Weights of a small GPT-style language model, trained from scratch on English Wikipedia.
Size: MLP 4096 SwiGLU, 194M parameters.
Architecture: LayerNorm before each block, learned positions, biases, tied embeddings.
Each number is 200 + 40 x the weight over its row's rms, rounded and kept within 0 to 999. Layers, rows and columns count from 0. The size before them is the row's rms in percent of the matrix's.

# layer 9 attention key, 512x768, rms 0.0573, rows 427-499, columns 576-623
107,59,160,200,201,276,207,176,232,295,226,237,241,235,217,219,121,237,231,201,193,230,111,204,226,195,233,159,189,123,222,173,140,191,148,187,205,164,168,152,169,232,241,241,159,226,226,209,201
106,142,199,122,229,176,173,145,66,188,200,159,153,210,203,200,139,196,191,212,213,219,189,246,240,219,275,237,276,245,196,136,159,190,243,181,163,207,217,253,208,144,175,217,124,173,164,246,148
101,126,194,171,167,187,204,188,202,181,134,182,191,168,278,246,154,259,269,212,278,150,237,205,166,209,180,246,174,212,213,239,176,192,222,224,216,265,259,251,146,183,182,273,241,135,114,153,182
102,176,275,259,215,230,206,168,268,184,185,209,206,132,188,224,182,140,140,188,214,268,173,242,167,136,249,97,181,194,243,155,260,171,239,197,158,219,228,237,147,163,145,174,220,197,254,167,131
104,206,167,193,167,180,156,250,203,136,232,206,150,246,207,179,260,184,224,222,199,161,166,208,199,258,211,171,206,190,202,200,192,196,263,229,172,166,218,199,214,314,182,239,203,124,277,175,196
110,158,233,261,189,193,207,230,181,171,213,154,196,220,250,153,177,152,227,215,235,286,193,222,172,118,196,258,140,233,203,237,167,184,209,160,248,217,194,186,188,202,207,255,216,279,227,255,207
102,254,222,254,211,100,155,228,231,235,250,121,210,111,226,236,190,225,183,224,213,211,212,218,142,214,136,161,205,282,210,173,215,258,209,217,241,212,180,202,228,227,146,137,139,156,250,146,181
105,218,188,157,183,149,227,158,235,195,132,144,235,203,189,229,198,220,166,168,262,178,134,213,158,115,271,215,225,188,135,202,198,180,236,239,222,242,254,222,153,200,242,257,207,160,166,205,165
104,312,202,168,189,287,130,212,215,162,251,211,201,203,199,179,214,147,218,177,249,235,159,243,193,148,202,256,196,255,183,216,227,165,217,168,234,202,225,239,162,233,167,159,180,209,193,183,247
107,206,216,166,186,234,201,152,161,197,186,267,205,208,155,249,194,239,167,218,243,205,208,185,258,240,176,206,181,231,235,210,193,183,229,181,185,257,196,216,256,240,238,186,192,189,207,160,142
104,218,213,194,231,237,218,207,184,139,223,203,178,181,210,132,209,226,175,209,247,221,155,145,243,250,266,185,195,143,191,155,214,195,242,257,234,145,194,268,167,242,216,207,197,133,168,233,206
100,171,264,118,164,195,212,203,162,273,164,201,249,213,186,218,174,283,149,134,221,157,187,265,147,171,265,169,187,194,192,308,219,206,205,234,167,244,172,224,225,166,143,253,152,195,159,223,181
105,196,149,219,295,178,213,190,244,180,232,206,164,235,286,188,234,266,156,186,247,253,292,162,136,119,189,170,187,243,129,141,199,222,183,152,184,144,215,108,189,175,194,201,217,190,192,230,162
110,170,199,249,146,119,146,269,173,217,204,200,179,250,223,159,193,172,178,210,188,155,216,175,185,195,208,207,222,216,190,239,168,161,187,213,163,212,203,257,178,287,201,210,177,201,241,193,180
106,256,243,197,184,144,132,185,281,190,262,274,138,177,164,142,200,170,174,218,180,231,191,180,191,206,171,173,248,169,191,193,155,235,235,234,127,200,168,265,254,173,214,133,185,183,179,201,163
104,185,195,161,232,191,227,155,224,164,112,272,288,203,188,196,173,203,172,274,165,151,202,333,173,250,246,287,200,258,198,210,242,215,231,258,182,226,116,220,258,201,189,148,180,327,187,155,225
107,216,194,221,218,186,196,137,251,246,260,205,171,164,167,271,112,177,267,166,142,201,263,193,241,241,116,153,214,161,219,204,250,206,126,158,197,232,180,239,173,237,151,202,228,219,139,163,248
104,301,217,239,121,216,157,175,203,134,198,143,200,180,160,204,160,154,223,223,277,231,196,224,155,160,201,263,106,151,228,204,267,196,254,218,184,278,218,212,182,168,191,148,195,239,229,179,228
105,158,159,240,162,197,214,209,171,229,219,230,231,183,171,262,204,172,121,192,162,202,244,287,213,169,113,198,235,204,188,198,210,294,283,140,262,175,208,198,214,178,224,206,236,178,152,282,173
103,151,244,198,130,167,293,204,150,148,196,245,243,164,221,169,213,231,189,175,165,212,228,217,180,101,194,153,162,193,161,194,243,167,214,219,166,243,142,184,145,251,275,161,165,121,149,114,247
105,236,236,149,185,216,212,163,183,193,221,109,176,100,182,213,140,200,158,287,179,272,255,167,176,274,201,208,182,159,198,234,183,276,210,171,200,217,191,171,273,212,200,153,235,156,185,155,194
107,206,170,201,245,147,202,175,227,255,182,168,163,113,128,162,197,283,231,185,182,231,157,194,124,239,194,177,167,208,230,255,189,187,199,226,223,168,291,144,157,229,206,145,222,214,220,218,249
105,171,211,229,201,235,187,215,294,261,202,198,149,222,243,175,183,166,194,162,280,223,209,171,210,264,119,232,264,148,161,194,213,171,282,161,208,249,268,244,234,253,164,166,224,276,208,240,223
106,169,237,231,277,148,166,240,236,207,191,219,221,216,189,172,204,230,185,172,147,246,139,195,167,152,171,216,198,283,234,209,229,213,155,140,157,232,292,155,249,180,210,293,170,158,208,200,210
108,170,177,183,175,166,225,213,183,136,292,204,273,253,215,207,292,229,239,205,222,217,128,229,204,223,222,195,240,187,187,179,162,229,168,246,223,213,125,270,203,162,216,219,149,271,208,200,179
105,247,172,209,172,187,149,222,265,143,132,181,173,138,233,284,269,189,190,196,187,175,197,184,224,190,222,229,175,198,200,178,211,200,128,197,94,199,188,191,165,177,162,235,146,168,162,184,287
109,143,205,256,207,158,253,214,227,147,234,203,214,181,245,183,238,153,153,255,189,193,230,180,274,142,186,191,186,242,188,154,270,210,202,276,119,202,212,221,176,224,167,238,212,150,214,214,179
105,197,254,272,240,230,185,175,212,193,210,158,231,247,233,217,191,157,126,226,144,164,204,171,187,280,182,252,205,249,157,165,165,172,113,200,226,233,226,175,200,233,203,256,177,293,171,192,301
108,218,135,209,200,142,166,192,113,158,166,221,181,180,234,219,258,158,161,286,224,186,246,234,143,125,142,117,185,207,156,225,203,178,253,207,250,215,200,237,228,165,104,237,254,160,229,189,198
104,141,203,119,135,219,170,242,164,197,159,232,200,169,186,246,207,202,207,208,268,238,217,186,182,293,179,210,234,171,185,65,204,232,232,237,125,241,231,167,126,233,166,201,138,206,169,220,195
106,230,163,243,280,259,143,164,113,237,208,175,165,211,184,249,169,186,232,281,228,245,243,216,155,123,200,202,172,206,267,158,251,107,219,177,153,256,196,156,200,215,218,295,173,179,231,242,171
107,191,247,194,161,142,167,159,218,160,195,247,244,225,186,164,257,221,256,154,283,160,145,198,167,186,123,236,143,194,121,264,154,220,143,205,166,223,160,203,120,262,93,175,212,202,201,103,175
101,179,227,216,198,141,149,226,179,211,143,215,254,116,200,215,122,191,268,180,184,97,234,168,136,196,202,144,227,251,149,217,215,203,243,236,276,162,184,210,217,163,265,144,168,247,282,245,180
104,190,160,225,162,192,152,263,183,218,179,238,159,179,217,230,201,206,278,239,191,165,138,189,170,165,215,230,240,202,175,208,149,148,190,168,254,150,169,135,173,185,206,245,178,260,196,215,197
108,206,153,239,230,239,217,207,192,148,225,211,250,112,258,166,242,241,143,253,218,189,177,187,202,171,161,229,237,289,255,243,174,207,143,193,218,183,315,200,217,267,299,154,142,182,177,193,244
106,164,282,161,173,216,140,109,248,202,228,237,265,218,205,245,144,217,204,244,170,229,140,188,215,196,212,150,194,205,250,216,200,242,202,189,181,184,173,253,214,198,218,237,225,204,187,353,212
106,184,135,168,184,261,273,180,232,197,204,166,209,234,133,218,225,212,317,197,225,157,198,140,173,258,188,216,190,246,156,153,269,276,195,227,205,157,253,115,169,226,247,172,263,170,171,177,202
101,186,208,214,164,255,152,147,168,187,241,234,188,237,153,203,177,192,161,138,233,163,86,189,227,192,161,136,177,163,230,183,118,231,198,269,229,193,262,171,242,203,152,283,201,183,238,161,208
107,188,291,322,255,226,203,248,208,170,203,217,282,234,215,188,283,163,157,231,169,124,84,253,236,270,182,299,297,224,212,141,288,236,224,105,168,177,266,184,228,146,84,212,162,183,168,150,199
109,207,155,165,210,200,201,195,194,230,244,263,230,171,189,162,193,203,182,197,71,185,244,279,215,168,187,139,252,191,212,173,190,286,166,214,179,204,185,161,223,254,226,160,190,186,184,181,208
105,185,125,194,215,219,241,232,190,216,155,235,333,217,150,255,143,164,159,210,233,224,229,227,158,252,205,92,239,105,159,216,201,201,181,182,157,187,219,195,184,219,207,152,141,217,250,227,192
104,167,187,267,225,252,183,190,152,142,168,193,211,189,189,199,193,225,208,271,212,179,226,220,178,156,269,294,244,192,179,159,269,147,264,230,156,230,242,196,174,208,207,216,168,226,193,174,100
108,211,197,196,126,313,242,198,219,126,230,256,246,216,254,176,221,165,185,204,198,138,194,251,257,176,197,239,203,192,222,269,170,202,247,202,172,178,214,243,193,199,186,208,201,125,202,210,247
103,213,165,204,213,184,289,159,164,205,201,243,176,270,239,172,272,239,159,186,206,147,288,266,154,133,227,263,138,259,221,254,148,249,166,249,279,245,192,250,131,240,216,193,242,164,191,174,210
106,200,279,197,193,223,273,191,191,200,233,213,251,199,189,200,195,191,232,137,156,185,168,147,217,213,188,215,233,180,220,130,240,203,163,231,263,191,211,231,222,215,197,226,197,275,186,106,246
107,180,141,242,155,275,247,169,199,163,152,220,174,164,167,230,232,216,133,208,215,120,256,331,237,114,209,156,194,173,260,132,217,193,220,226,223,227,185,187,197,232,188,120,216,165,157,197,154
105,193,165,254,260,200,168,252,194,215,230,221,194,250,211,324,203,192,203,228,139,173,235,229,198,152,154,274,109,196,199,163,192,210,271,209,141,247,182,231,201,274,148,240,226,235,269,208,202
103,203,211,195,130,183,146,212,199,215,250,193,146,145,226,234,186,184,183,249,200,278,191,180,163,210,148,212,235,247,146,239,145,213,217,150,189,203,172,152,278,256,122,191,166,229,205,198,138
103,280,233,214,164,169,255,134,168,182,229,283,210,167,227,180,191,210,189,229,219,160,249,208,135,257,180,174,204,214,175,164,181,165,174,221,208,174,168,145,214,153,271,206,179,160,200,198,215
104,159,233,215,188,160,196,262,208,200,239,166,133,248,161,242,162,141,174,160,190,195,166,262,241,263,234,194,225,190,212,264,191,280,217,205,211,225,213,209,145,179,202,113,198,155,191,138,209
110,255,120,194,193,238,173,198,188,187,173,157,250,222,187,183,279,228,215,186,208,153,142,272,182,176,217,250,202,221,218,159,243,163,215,190,224,226,184,185,158,241,229,238,228,266,239,251,179
105,224,249,188,233,190,218,238,138,159,177,195,164,195,198,225,205,184,161,163,221,158,217,204,249,186,257,163,224,130,152,208,173,195,181,213,191,204,172,241,125,205,180,189,147,270,169,158,148
107,198,188,172,221,199,192,213,164,245,216,212,255,194,152,194,172,165,213,240,190,228,251,155,238,170,194,213,170,153,218,160,190,118,288,158,193,197,241,219,226,228,138,160,269,151,113,157,201
104,200,192,188,131,251,244,131,186,168,184,229,136,198,177,187,262,203,191,183,218,224,137,210,173,297,266,221,204,215,212,267,248,130,264,178,246,164,257,229,226,172,136,59,150,214,147,194,180
102,183,200,276,271,231,208,211,167,174,194,205,189,197,257,168,196,242,234,162,168,219,246,270,148,131,134,169,269,224,188,109,151,152,165,142,269,222,255,188,137,147,118,205,175,211,73,244,178
105,88,209,169,113,190,133,219,192,208,149,234,274,160,110,235,196,220,200,203,238,124,155,220,211,183,187,245,264,215,218,179,237,221,215,205,215,171,183,216,256,180,218,230,192,293,207,105,226
104,256,225,159,193,182,205,194,202,232,192,154,200,211,254,156,210,119,213,217,226,191,187,155,237,234,193,229,244,217,185,199,270,223,186,244,204,123,239,123,180,205,258,193,191,187,151,193,144
101,233,165,183,181,146,221,156,238,175,158,238,175,217,250,158,193,201,247,144,183,260,205,235,270,220,221,222,280,178,217,198,166,168,141,199,235,231,246,192,199,221,168,251,174,182,171,174,137
103,185,210,154,140,174,200,230,275,189,281,210,170,238,115,264,289,117,75,265,198,218,196,146,161,211,185,208,207,149,251,197,129,156,230,174,232,187,252,213,263,165,83,139,237,247,170,178,177
105,216,158,163,228,161,202,246,186,258,205,222,196,230,193,194,293,208,193,177,240,171,227,251,191,200,203,129,198,195,143,191,170,216,227,149,229,243,206,214,133,251,160,188,92,212,182,99,111
106,231,238,211,248,284,190,166,237,193,273,183,188,206,197,126,182,229,205,174,139,175,240,209,189,299,239,272,243,159,206,168,227,267,209,185,162,215,263,235,171,215,169,202,337,233,223,201,209
103,123,180,216,213,229,226,197,177,233,201,141,145,160,243,245,107,141,169,224,157,199,224,115,114,185,183,197,207,92,254,120,290,242,224,168,228,253,187,194,199,172,268,183,156,171,215,142,216
104,169,206,265,184,128,182,133,204,157,155,190,187,231,128,198,180,192,171,200,174,217,183,232,193,205,169,178,159,178,237,189,137,172,248,230,218,146,245,94,164,230,192,190,226,196,128,133,170
107,219,229,235,190,159,165,190,120,199,181,219,233,234,127,165,184,212,253,201,174,192,204,178,183,129,247,231,207,185,219,195,182,246,230,200,180,193,234,195,203,221,191,202,171,124,207,195,179
111,178,207,215,206,181,243,225,192,174,152,208,214,205,182,209,131,200,263,134,177,204,248,234,206,144,194,216,149,189,242,187,171,215,257,167,212,197,169,227,229,182,141,154,191,183,239,158,239
101,264,224,184,194,169,233,206,179,213,178,161,145,189,153,253,276,194,188,173,178,272,176,258,153,183,195,201,278,227,219,233,112,203,195,169,188,296,242,151,190,228,182,308,207,206,207,305,241
102,191,221,251,164,217,166,201,157,218,183,185,201,172,253,198,174,238,166,215,144,188,229,171,195,189,237,167,173,206,249,152,198,143,227,240,269,229,246,281,211,197,234,123,207,199,185,132,193
104,182,167,201,158,179,202,157,189,160,227,191,179,312,84,163,215,231,208,198,207,257,229,180,222,98,136,268,292,184,212,180,145,110,273,170,283,155,192,157,225,262,265,182,232,151,206,208,168
107,207,242,272,195,155,195,210,187,164,137,199,203,156,224,110,233,254,181,227,269,190,223,270,194,264,261,228,224,207,336,249,188,229,204,227,165,237,226,150,212,200,205,190,202,226,226,230,208
105,155,217,168,207,219,144,246,221,230,201,220,254,134,147,176,267,175,199,222,105,219,169,195,145,223,190,199,294,210,224,152,205,176,160,237,225,116,227,248,211,157,172,238,153,255,238,150,219
104,144,266,224,175,270,231,204,209,147,155,181,160,229,171,224,157,237,162,186,289,216,139,189,135,186,207,162,205,253,106,155,217,183,196,269,147,171,188,290,267,142,218,166,144,194,146,226,169
105,207,256,161,269,127,144,214,203,195,129,192,195,195,287,236,192,183,192,140,201,259,178,166,185,174,241,222,200,196,177,249,185,229,197,224,155,139,200,150,186,165,247,185,189,189,173,157,207
107,274,172,198,164,304,261,203,187,310,235,243,169,213,128,235,191,259,212,220,165,298,198,157,180,160,250,221,141,264,222,214,249,169,109,161,142,131,111,205,175,164,234,238,213,258,220,217,221
# layer 9 attention query, 512x768, rms 0.0562, rows 428-499, columns 576-623
097,255,118,193,170,226,187,205,154,77,255,287,181,190,175,208,195,142,209,235,234,195,242,224,211,195,180,213,196,158,175,159,164,165,155,138,138,307,183,170,174,163,141,203,157,211,179,272,205
095,108,161,153,183,165,194,237,227,169,196,197,183,169,225,197,174,184,199,172,158,197,204,257,225,172,117,225,226,144,168,247,183,202,77,202,221,191,246,174,195,285,159,172,187,179,173,183,211
099,216,241,279,227,167,234,171,231,207,167,210,232,277,289,221,178,190,148,193,173,153,229,193,193,197,212,223,176,216,253,236,160,265,221,237,85,259,206,272,210,267,240,164,220,190,175,262,120
101,157,190,281,207,252,146,228,180,136,211,279,239,208,181,124,254,175,152,191,192,187,195,244,237,137,138,184,198,209,231,229,249,259,243,182,174,207,162,243,260,183,240,208,183,170,176,158,240
103,212,214,183,111,183,179,229,210,238,203,253,172,282,267,162,146,197,203,198,171,176,184,54,185,143,149,217,215,199,222,233,184,187,237,214,179,235,238,263,189,241,182,95,125,190,253,191,137
096,247,179,231,263,119,174,211,228,160,256,171,162,169,176,212,163,221,127,151,255,223,286,246,181,212,257,231,200,220,193,197,287,237,224,232,222,247,180,147,262,101,122,186,172,222,160,155,132
098,255,145,148,204,234,187,242,235,180,120,156,177,193,176,209,196,205,176,218,253,181,132,186,227,125,208,151,232,233,166,193,202,162,126,183,252,238,262,191,212,132,252,252,180,130,184,191,162
099,202,161,239,193,226,210,213,264,220,221,190,192,130,184,190,268,221,146,127,302,231,242,245,112,158,179,179,251,250,196,192,225,206,221,130,142,201,246,261,202,202,223,221,202,256,143,144,172
100,190,185,213,202,245,106,181,208,231,284,156,261,198,161,244,278,220,180,241,197,176,139,204,203,247,237,159,205,224,252,246,232,189,224,195,236,216,150,266,178,217,179,135,153,195,244,116,206
098,214,252,231,221,177,229,267,183,173,215,174,204,190,258,221,265,170,214,235,209,147,169,224,187,158,206,160,169,207,211,189,234,262,271,244,237,183,295,166,235,220,201,208,220,160,193,193,158
096,219,201,149,265,155,240,208,215,278,240,201,169,259,217,223,96,228,225,171,211,145,169,160,195,178,244,251,185,264,249,193,256,145,251,216,170,181,207,188,257,216,199,180,189,160,234,272,230
102,290,100,180,284,176,188,225,211,145,206,191,158,200,256,201,245,104,124,157,176,176,186,185,194,228,173,244,235,215,169,147,240,201,148,193,152,208,232,199,147,200,179,190,210,233,273,197,178
106,214,266,271,147,243,204,226,202,243,196,198,150,221,202,166,120,212,250,219,205,248,200,140,219,207,221,237,200,169,171,183,195,203,150,311,162,243,199,201,197,302,196,203,210,237,239,260,237
098,254,272,178,132,235,137,206,256,222,187,221,190,203,265,177,225,192,164,232,265,238,186,233,172,228,197,208,231,226,196,171,158,280,219,286,171,177,120,204,156,112,230,119,141,229,241,200,228
099,246,156,227,146,131,149,186,245,130,173,239,233,217,174,161,206,157,237,235,192,141,218,191,123,206,255,209,158,107,191,231,191,173,283,204,196,215,179,158,204,195,186,265,217,276,176,212,207
102,221,218,167,165,149,260,161,128,223,180,208,196,209,250,198,150,239,215,190,206,179,185,139,252,171,179,158,233,198,173,164,256,255,216,207,188,194,224,211,189,213,203,165,145,173,135,117,248
101,195,233,250,211,207,193,151,203,142,190,150,209,236,210,184,122,169,190,248,189,223,199,225,190,240,211,224,197,203,271,176,181,187,280,183,166,204,209,189,237,254,278,99,209,285,206,172,197
101,221,201,224,230,163,181,205,127,215,266,172,201,146,199,191,174,215,179,189,221,205,277,289,201,127,175,230,185,169,254,164,259,238,85,203,284,181,197,166,228,202,187,230,174,167,185,235,199
100,195,240,245,186,164,184,195,177,152,216,225,196,180,195,230,205,278,229,128,161,153,189,159,167,222,202,135,154,136,103,167,190,146,180,239,146,257,179,135,164,149,167,212,211,238,207,199,176
099,241,206,198,152,224,180,161,148,253,150,252,216,203,228,271,229,157,152,202,124,258,196,197,223,288,196,235,157,231,285,287,242,228,278,119,180,202,188,170,222,254,273,157,205,234,150,213,282
100,134,257,265,192,127,228,172,207,226,139,253,279,167,251,146,239,238,237,250,224,210,157,204,205,184,222,163,253,200,183,318,153,214,195,266,208,174,177,183,214,176,182,184,169,171,172,180,276
098,210,217,192,211,189,253,228,275,208,208,226,203,198,206,154,238,200,231,216,228,170,228,186,156,189,220,210,193,243,257,167,232,204,212,163,142,262,186,243,130,198,166,208,219,125,99,242,228
101,155,170,221,245,121,189,270,268,307,223,300,215,203,200,209,286,271,213,225,130,233,144,133,178,189,193,213,234,272,287,168,154,215,167,218,155,192,209,187,198,209,218,175,207,228,151,207,202
102,191,183,245,201,212,211,196,182,178,171,216,211,280,254,212,198,181,201,227,201,175,260,226,183,213,244,209,160,175,223,224,197,239,242,258,130,202,200,298,167,221,224,194,168,201,214,232,175
099,189,191,197,223,199,160,202,146,171,176,174,201,131,168,263,199,178,160,248,188,173,179,182,163,295,145,191,219,227,193,215,175,155,196,226,169,200,187,255,141,215,198,251,144,204,186,186,211
102,171,196,296,164,222,246,204,241,93,242,139,200,146,209,230,139,136,209,183,209,230,164,124,218,189,191,185,199,194,245,198,184,219,229,171,117,223,133,189,163,130,244,199,227,204,203,176,230
100,123,190,158,200,252,241,161,172,269,189,214,196,161,220,208,146,259,228,284,218,279,136,209,157,140,192,220,184,190,210,167,152,225,245,182,230,186,203,195,276,221,228,215,196,194,227,185,167
100,128,219,203,250,200,141,195,224,245,205,150,193,206,193,240,158,153,156,185,222,210,203,196,168,188,219,143,232,161,150,198,229,156,169,297,147,229,202,148,180,167,142,192,159,176,202,179,219
099,161,217,180,106,202,107,234,184,190,262,249,213,213,245,192,251,207,200,277,163,153,165,238,176,220,201,166,176,256,218,116,194,219,185,178,117,208,209,137,154,172,123,236,152,187,248,250,217
103,224,216,207,227,245,141,194,170,262,208,197,151,218,170,141,132,165,202,229,196,237,142,233,194,151,216,255,163,222,167,215,237,111,230,239,238,168,190,175,259,140,190,185,216,176,250,145,235
102,157,234,133,144,242,111,172,200,180,178,209,189,219,217,220,173,144,214,151,269,98,150,230,235,220,210,264,167,194,162,231,130,307,227,202,269,230,210,339,220,207,153,224,247,185,189,263,173
096,230,148,216,270,261,188,142,245,172,182,152,262,190,202,240,239,166,190,144,249,206,216,249,163,200,159,195,173,204,195,223,246,219,175,195,212,210,260,185,166,124,181,174,201,204,205,208,230
098,139,176,115,161,193,215,165,181,214,215,256,210,219,181,183,155,164,155,166,184,198,121,203,115,168,125,257,263,218,206,199,118,191,238,196,206,169,210,188,179,209,220,205,156,206,184,229,174
103,176,190,219,182,202,166,144,223,157,168,182,195,206,204,162,236,197,216,184,236,196,151,176,226,197,184,264,132,216,228,181,157,121,231,213,260,259,201,257,211,179,259,177,209,145,191,162,187
103,170,199,179,155,217,151,171,205,213,231,175,248,113,209,205,127,173,203,283,183,183,137,138,143,284,188,122,247,177,175,207,129,218,222,236,227,205,244,177,98,193,165,140,122,132,218,213,245
100,177,123,130,216,182,235,174,236,214,238,157,187,181,140,248,216,221,189,147,167,215,218,177,147,232,144,294,163,194,156,174,232,198,246,248,199,223,250,167,280,184,243,228,190,204,250,142,119
096,191,240,254,235,207,274,162,210,255,187,249,217,191,171,179,223,162,167,149,183,152,159,229,189,236,188,200,202,221,200,151,188,232,192,285,174,255,256,156,214,164,183,210,185,211,232,188,181
102,173,236,276,216,237,147,250,185,157,172,171,211,232,268,205,258,192,168,174,178,116,147,216,216,195,205,196,137,223,179,178,269,223,214,91,218,211,201,280,292,255,260,225,210,175,137,244,170
101,310,242,229,224,173,141,156,203,167,197,218,215,162,109,262,197,163,160,176,157,204,235,257,176,165,142,155,235,190,166,187,200,195,142,177,196,214,221,184,230,238,218,266,195,177,165,209,171
099,235,258,217,189,161,168,222,226,225,106,205,310,208,164,227,185,244,208,238,251,200,257,253,181,94,237,197,231,211,175,210,220,144,174,192,134,179,147,182,178,203,112,207,143,196,204,231,222
094,182,183,237,232,248,155,130,159,219,205,178,216,186,133,161,231,162,212,221,246,187,236,192,277,194,237,199,160,210,181,152,169,162,147,205,190,140,186,247,185,237,195,192,172,220,158,217,176
098,194,202,170,200,163,202,193,169,177,216,201,187,185,192,178,176,237,148,157,168,104,194,213,190,147,171,256,275,197,183,229,233,158,162,200,193,214,212,202,207,167,103,141,134,165,170,165,213
100,206,205,174,220,144,193,217,147,183,217,229,178,221,215,114,240,267,185,176,258,196,192,187,173,201,192,247,155,206,220,255,168,229,214,171,266,235,218,219,188,179,154,234,179,215,212,208,222
098,234,276,239,168,173,179,241,172,250,265,241,189,271,203,272,212,209,208,189,144,206,151,184,248,186,252,225,177,138,236,239,255,186,163,172,215,256,198,237,157,217,161,172,164,214,271,109,192
103,256,151,192,169,141,159,146,244,169,187,205,226,256,174,248,179,212,171,254,189,205,286,279,157,129,232,183,155,235,248,227,270,199,312,192,178,211,202,222,263,253,143,152,164,247,177,257,223
102,243,115,177,220,233,256,245,205,188,254,266,231,150,253,194,216,116,185,173,226,203,176,215,128,120,164,219,173,173,152,182,228,214,226,228,206,177,212,187,251,211,191,242,173,291,166,223,242
102,256,248,212,252,264,143,163,205,230,214,178,229,169,177,234,225,217,200,210,195,197,247,227,180,290,268,140,152,163,257,173,204,151,192,194,246,240,191,212,199,166,194,232,178,220,208,195,172
098,208,266,215,197,192,237,174,214,218,252,190,227,224,192,201,246,196,226,287,249,86,277,284,207,163,230,204,181,258,275,247,218,249,193,177,166,177,168,186,180,175,208,227,188,192,145,219,115
097,187,253,179,197,103,244,257,264,163,190,255,205,216,184,236,144,212,157,92,223,193,251,225,202,191,162,232,198,207,150,197,144,296,241,207,160,251,211,219,188,178,88,134,249,185,166,177,190
102,185,182,146,228,193,247,233,202,174,194,161,235,210,155,201,224,188,173,150,162,195,131,151,197,238,179,298,267,214,147,249,231,240,184,242,164,258,302,160,240,169,215,199,202,222,188,266,250
101,235,171,155,298,218,188,209,236,146,192,187,218,189,162,200,159,200,131,210,239,232,229,188,188,155,241,223,180,187,114,242,160,247,267,282,144,265,166,211,211,271,212,261,185,187,157,182,222
099,315,214,126,181,214,244,119,121,99,175,202,157,192,198,199,152,156,265,196,167,153,283,208,211,213,215,216,125,218,196,221,182,207,177,218,157,239,226,226,209,123,264,189,293,205,182,195,189
099,134,183,251,205,200,196,213,161,262,137,212,242,227,162,199,192,199,206,283,178,192,237,207,225,275,207,113,143,148,253,289,212,165,226,199,228,226,250,204,275,194,205,172,142,157,204,237,194
100,174,239,314,206,199,232,210,241,227,223,229,190,225,230,170,170,260,245,229,192,149,163,193,162,134,223,192,122,212,175,147,198,185,186,176,200,236,161,253,172,128,215,206,159,214,181,195,251
101,201,165,186,127,192,149,212,198,174,150,272,182,201,188,193,250,136,210,203,261,106,245,167,187,256,189,204,197,221,165,129,238,248,165,181,216,188,221,169,254,227,185,185,198,156,191,161,280
100,162,213,211,218,230,175,151,259,182,194,150,178,253,254,169,281,179,219,255,126,197,207,178,178,173,138,171,184,239,178,209,240,132,140,252,245,131,171,165,218,148,201,234,266,145,174,243,269
096,208,176,313,150,168,218,188,241,201,185,231,159,186,182,175,169,221,175,217,189,241,173,102,176,196,207,230,182,254,163,222,171,260,181,266,205,242,164,144,242,262,188,269,202,212,263,271,181
099,209,194,181,229,259,188,124,225,219,198,192,191,226,146,229,228,208,177,186,203,185,206,246,195,245,122,249,87,193,177,162,145,181,187,190,258,193,182,243,199,196,153,141,246,132,195,194,194
099,262,165,146,255,193,157,234,197,208,198,214,98,215,203,226,248,168,189,209,226,210,284,233,229,145,183,201,189,166,270,161,158,185,232,187,239,218,125,243,202,183,218,206,179,157,189,191,203
101,163,266,242,245,222,224,171,212,225,242,199,168,216,171,180,151,217,148,179,196,158,203,149,140,160,226,271,187,176,148,191,258,234,180,247,124,199,241,197,233,170,195,144,246,184,140,205,220
097,203,157,246,207,224,197,226,233,176,275,231,183,298,214,133,230,197,191,153,210,247,233,195,136,105,217,222,189,216,251,186,244,223,216,191,208,201,204,239,237,140,243,195,225,211,134,194,214
100,134,257,179,206,138,157,202,186,160,155,184,209,177,220,222,185,170,234,174,185,177,226,226,229,209,230,287,185,207,169,149,194,214,225,162,149,136,236,136,287,233,130,246,201,238,285,206,170
101,70,163,197,200,258,268,188,145,181,183,173,229,183,120,212,240,172,175,199,151,213,178,169,141,199,247,217,199,189,211,236,199,255,196,200,148,247,290,246,237,250,241,265,214,175,223,208,255
104,213,246,170,210,216,246,192,214,218,181,213,220,201,163,174,159,185,227,212,213,195,174,177,179,137,212,189,152,227,186,193,251,232,213,239,236,209,278,302,211,205,202,106,154,164,204,125,212
097,170,151,180,135,215,220,216,257,224,217,204,196,178,198,235,195,139,174,143,146,184,213,92,158,229,217,232,287,137,267,208,132,213,180,135,238,198,184,152,298,170,158,128,196,151,247,276,247
096,207,202,263,140,295,207,229,227,145,231,233,188,247,228,191,198,232,126,218,269,236,196,259,152,205,189,192,120,227,201,149,168,231,207,235,173,288,220,180,219,215,218,174,180,236,116,211,230
102,193,206,191,231,156,217,246,213,170,163,184,255,303,180,171,241,182,199,190,178,234,227,242,271,139,182,197,169,241,152,202,181,159,230,188,259,265,173,281,215,147,185,180,223,120,191,123,132
104,161,255,178,250,145,153,167,202,157,213,208,286,179,256,174,196,231,221,204,196,168,200,210,217,266,148,196,171,241,299,185,136,107,230,215,164,212,240,168,185,159,251,230,188,198,222,137,160
098,207,220,182,182,223,304,195,160,158,189,244,192,152,195,154,269,189,239,194,127,200,171,204,232,109,213,162,193,219,190,177,186,197,138,266,214,182,286,187,176,208,182,195,260,240,212,262,166
097,186,198,201,156,127,228,236,251,164,189,99,176,194,231,241,148,158,215,218,283,263,115,261,183,228,197,232,90,276,235,197,264,194,205,187,159,269,256,272,272,139,206,217,159,227,153,246,172
101,171,227,197,229,170,214,174,176,225,232,214,187,119,244,171,168,171,254,183,191,162,165,159,219,210,250,191,215,216,176,225,150,184,183,326,241,97,180,195,153,220,170,168,178,177,288,107,155
099,234,205,154,148,255,201,214,238,236,263,203,225,191,182,240,210,288,237,208,225,222,163,136,189,232,179,234,190,196,177,224,184,202,136,137,133,117,207,190,228,263,189,277,246,195,224,185,206